Weights of a small GPT-style language model, trained from scratch on English Wikipedia: biases.
Each number is 500 + 40 x the weight over its row's rms, rounded and kept within 0 to 999. Layers, rows and columns count from 0. Numbers have three digits each. The size before them is the row's rms in percent of the matrix's.

# down: layer 7 MLP down (transposed), 768x192, rms 0.0943, rows 742-767, columns 96-191
# up: layer 7 MLP up, 768x192, rms 0.104, rows 743-767, columns 96-191
down742 111:477582510495553471522484506472486455502393553480511499449501441475462472521543503470495479456534465492480498561515515516485538481496460530474528565427520494471555499488455507448571567492435490519537471432556491498374569474503518478461489583512532545466525465480482520491538539515503499418
up743 102:520461513453476447521519442538544551486518509484464511508465483541589515521566483503462460608501641496601477465519486473533516449511479472478530462513509484400468489454590476505501533566484452451491559481513438514508520496448529498550499497550454512464494521474514473527554458479509441527
down743 114:561623489482481534531494530515523508500559473538497522492545526496499495464460475476473476511505422537488502494546496493492478540471497497510525481484502540561453547470456452456482547523508551501303550513455516522494447466506465578476510437459518503533581409523433533480476473467495459470
up744 110:539431491530431486408545567552550510492510499444493482508526465481558503522586519494550457436453505431459465477530572413508440481499503547529540489545518517478502520494499489461453454572500520454486429493494506455525534486416505546503430482572460537580451528454545558488454539520475437427
down744 113:469530522451449516543513469529542566444511491483535469492460485536525554488491531436527457461528589484423428528474477532518508568470480557494439521492464518543480457500489512552560513500537412545546462477524422475538535526535517495431426462439521525451451567489522464533587476569574451507
up745 106:519459524514430478462497480467546470514531465499517518454450427478468489496497487480550549515539490509531519499554524503500519424440534433535452501556560433500488502536532395540498500461547490483486494601522527499518514541495474572419501486504481555485478516534532504411514507474432510455
down745 105:401517517514543513518530522454455541604422550572508499473443509586547522448489510475460478450521501532467449489473467486502509562509488534491536442529463507446496557500454549507495485471476475491560539493495435530513460551522548471545538504465513502520505478475505530529462550531487517475
up746 100:461519579496480386514496500512543537562514471455492562488450576503490559499524622533500449492533547492571466564459503467437569511483492558454542484481528537478472458509529498500507498546524517587476528492441471451476513551477521564510513493579536462484537527480449480507631503489477476500
down746 094:571483510521515495543569494490494577540497451493499441526495498462474509498476538518516437446480506490535508414567538573476443515441482441550511493473520462480459538429492564557506548569438522533448464490493489521490477463544466474483439581521454515451531453504467509503514543505503531492
up747 112:503510529514510488525631477488456540516482503496509465482477512496509566498508402557574536556497503590561493501450469485531557471500466473512518481520490506483516503483508439539532492522584443478430480534548504526521478527491506533402513542406549516524403464489488521493529492495465488522
down747 123:483456554492466523509435513525476465473452495503466560463493464464507497505510476497452456554469438442470484438501507526477518498538530566513537533522466464481501538440505444485581580490468534579520522460545480415496428411524491512523503521494524482517605501568492476470463484480469521487
up748 101:458475475452521461531511517574424478506476431464539478476513529501481528508554534511499459485491564529549495431525483481502494485511560473507437517482539505431502456435480437586480637443549510565495602469507456497523407507417536499506492527467480513501473488445528537511442544469518454549
down748 095:539453536494514450499437482582568506504522558516555550502549508513451483513487500565491473470490532439420592498489492499475473490449428440483516496440486509575528485585474506509462521540480529495489493520516567518532516518545510538481510457561536409545482539530453452506490511512521461477
up749 092:483517478466502444536500543506491561515491464488466458489466515486503495529575506512502479510480454510525506504534434474468533476488527440511539495497554512539469569468521493486421484450531470560492512479471554537528486461472514552449516480511546483495451546538592555429567491471466436417
down749 071:519507562520507526511467455509487514486565480546481505472511451477461475510439510459536483558503537520385459510462513615512492499462478504516543552513449425519534477527485480470546485521421613479404503556536539464469537512503469450553514546462404485500528493444440458611485483484483515510
up750 106:442481474449536472472492517510503490398519504490500448486458534486565586448492599581531485449505548516523493505420477511500484535463482477483447514559447495469518526428477510475505473542540490561484472519552578493490505535569501497481537538517498511482540591541505501483454516480504496480
down750 100:504518495558520495548521500467501610511519608517511513461465514470493509488469489556466505541490499542461558531487486527478532474545490527486535464526511512488497455512439486530444531484510476441500512517531425494506560447417398508508478557501396505460545477410515396557448526493474482533
up751 100:492466486466440546455480560579446512465543428524568486538496489549507513533533490417478528553493432478551541410530433503523490507457502431427520522572525544527494547512467504476476529442546509510495456496519463534419530470532522485510532470400467511499493518448547470540506500497516504522
down751 108:525474518500590398492523501506503531467465544477487460482489474450477475525454497500469490485535446473506428505519480504559507429427570466497526473540490538495439511498498531500525534470499511547495504497542552510555457509399544560434539592467507497500478464571446477411498445531537445507
up752 100:528492529489485478519566448481503515426515459458466564485468488561571511420558476451564491494542506541470518426519515507459521497546480488467524427512555522501477587480463394457489489527527461512510468574501545462604495426471519564492486529486491500547543499493467485483459456442440468529
down752 084:543483489489554487538425532472567494434458530527524463495504538417474480513499455560542480502561520454506469405490427556500479554477517473558501600520494452517455439528522518485468538514508527474417494457472507521425472514514547473498528539485501499492513476478533524563477514476572512534
up753 012:441505478493468475531543462517511450508536516484614516460552538450518510434501476397574466438550503514551446552505516472505476489483532495460562422542439478453521461538434507505490477549522506456541444540533477464546519510492507509504497541499477481507470518474490527452477508460541520496
down753 009:533486489523526535525476496433464515442517486440431472470538487520477538507461538560498572514524504496468461547455491491495520554468505522537393522533525501521498553514515522555460503486487489523471568526561520467451498452496506506432499503433478479485521501493435482530511517508516490539
up754 105:489498529507496544470486588518473397485537490481548453468529513438476640489520484504508544481452446541587515487534451389484531529437531489533552441488445508488602516513512473472542542569490472462435558448484501468540558503511469513472502516489500473513485561560546450539514576523474487469
down754 112:489453516522538532488502484488518518512497521513540419479469562476540518476525537481601455478515438441480434482541497501574465509526544519508544529490600595444427516547492433500426536500478470419491494508520551463491413468523500512505567522501582511454488474499466507477530437466485506517
up755 104:468515489548491436507501564524527504505478426479487524492478473561592511465548514498509498482541529447592517506502503505514534516580552472531565477485550521474540563489523468484493541488549497512408476550520479499474538424464488542470536545539477487511398459513493506498537466478453481506
down755 113:507441496464498483489485444490494424489517551536456555479521549419438494510471439562539525560440477495501487499383501509512522498422491551474463502527467519526497494511538447509486499389535589506508484440537576522521459506524473525486496477495515462533609556580498445493463503505483507464
up756 106:466403555510514443481476595465427504504531430495503559527534458554540481448508486455492503493519506507517494522457392467561511487565522547528534468521416527425521524368439435487473492569477523468504449440513503517493482495465543542560465542521440509499484468430463488462540473507570516452
down756 116:488535573482544597521507542478490571492459490531462431488503532492522454530509494467536552494516480499532495543439517489546512526508496498531523567520534600524491461504531509500425519471412462484459477561477522421426459483486521428506587408463553482478494471546492548471459505495468582467
up757 111:417441556504511511417505512542503454496506430504544538545564513474511537490524559488498462512488533431497476534520459482515543508513462390558522517447437528469574447473450548481515526504555483534513479542463464453463513491478477556515563457452491551569438511493480527471453462495553491568
down757 108:538537455499549472514505496534536503464436494504568464450620528574466445477520473555495484517537528437494470457429535484526572475487534484501490536542478447507470502584482514514533462524519485496477542541516476497482438432433478526517584421531434465490467562488483544467531392521385520502
up758 110:499498492445503517515489479488498468492518517554496401496492514455498535463447518551460493464454470515454514467449503449563466437515514549440457515492439541352491586430486525503542537477474515517491520501569461463500530544430558591445446538478489588512465512469510516509484524493540445508
down758 109:441497490518515492517557429541496494475492534480471464413511510512486490514544465523599537450476540437503436499606470458531447538510472488389450405521505503507572480499538522487444490518539503535482435453475522447505533479577520540483546497530575506564461483487552419514540550437466498510
up759 113:476447505523446474414457464540460475449553501489471512463468470472492479480455575479589491527534509475483516512407472448541511410556506484506521582515530490513495599483475467465445485505499525509466495498503419516537500559491478516503531446510521530467493505502467496571579499517514534485
down759 135:513464487500448491475536499555434516434520468485501511492553442506576531504585421450531504479557510510509474568547518491552478452537499513497495488521564436495497555542520518453517455430521420526372501464478440511491571511519545495483493469514536476451479524563541498429558478460523552566
up760 110:472476456505531486462567480513485465545552533546415494550558508553528459511477500540486551494476577486513486479464535497484511531500448453509578447506444481388489480466487425490489476509521576520454462484577525606511472448509494439463554451449414517553500529465472549553498480523503546532
down760 115:561534484468539450471541482528426553513483456536490486422479586509511554511523502518554448518464504526475479546542515496507599484461493485516462523541549499532446463540459512499551448586489473507550462476452531447543534449522497486542503473482536470550501487471431437505542426551444515480
up761 017:527469499456473482496574554522489542463474520495491482536538420521463497446588459546469494458467536497489446476448499497456455491386491500496476492532522551559535553443505410444522517556540523606502520488585439495501477498441505508489528478503432505465548520483516569494528447500499489496
down761 014:494507468516484459539498505543493486549535517512541497503515527517466470519515529397532487570444510566571502434514478512508496477554536492498473436513447511439482462444548585514497504436505533466421571470453481521418455465490518492584511549527538517479468469516411493552528556537468512545
up762 089:484479544488532451531567465479468453455456468465492520486481458524550476513519564483539588550536517438557521535518546497532473435454434488538508494508458538468524514554521427458548491553521471490508569503460463483592484503496570488504555515575470505414515510509559463482469425509463486497
down762 080:567503483519433470484455574507482594437547573574527579500511613440474512504465446414522474421481486508475556500461446542468519581527486517432457514502524542528462448513477520534475564514474509477494477481511463531409522500468510498500482495403559497487502431511444604511494567555551462597
up763 087:463440509497472567442517509437488534401465429435445500486452521529498582537493449470531530456538486451485490463492489469455477487454483448527482475564485520555459529481509474490488546538536509562532512479491495498553529382442562562468492526368483526496492521538559521462552488490514489568
down763 077:576464385509515501513498509578477485550490603505515498614512473473513529505515476487431512508398454552536486539515461534451524505513464519449508500496584452455521474575443506482592489451489517437417452517447502528439498516524515470506432440510539473547483476452466534581531498553516471523
up764 101:532455484423536505487510475541525505506468536563524515499570499500500512388541496485469448542588501480559513530420471501459512469451461521499533514527435530476480485565463499531510517479458533541381509453542556492453522475461502481541599553506463507527518558444477469525486515534516498550
down764 105:498500567504598572534434516511594482492429516455522495523585479476464494555464468411491434442478531505531539490455528549534522530528518425561565491526455442597513494472470558507476571508542437526517543620493472475521531520479509544490485513430513527492513489537464500527404528475526458538
up765 021:515485556496389515498545576562506533450455529434560476538530410522445481475553468505509469487495537563540462514468519471497509519410502501472457501513512550499503557467499422466500512536563509581529487479506430509531490504445536502425485456547483519483544479494506623504517404511471536537
down765 015:477516485449517473480536494521506477579479503549516525500532570502492495503505517436518487574463517540555508454474520519467493441584501486492491444502451540458525454455583555498512501454465553459300602460478486498412472437479532510596426593462531507466480528493429465544508526524497523510
up766 107:443473556496491497481496549550479509477506514499499446462489455572482583472483484469488483490470517496536409510530569544450537498497457458522496511600454465540483473495444564455494535553477561522465542503488507493553468508447481488513501586490429453579527580530518463525498517382476517512
down766 112:571594502459537500545406477518500573467534491477519457429471523479501410552509483463472472567472455519457545533495408585462469531513529486482508561485530553509554531478515478515528519509486444490582444453473475448544452392492538476519506444492523442495534434485563461466471512510460434484
up767 109:450470527557517536471483445534446454437533520501515442542389491448535523521458505496554541486535528437479452489485508515499542547503446468477536492531540525461519542520475536504462544606564508473477483539465577512508602506460473528464514560480513551426483534420491542517533478503463416454
down767 110:486496578485513520481522538423485517558513480491521568494547499439485506519521482437413580443429498602488580520483441470483534448528502487531513497509554480512527517518537420499509454420453447548590542503495470528511486485497483459575445495560476448529506440506511496540518437521469546550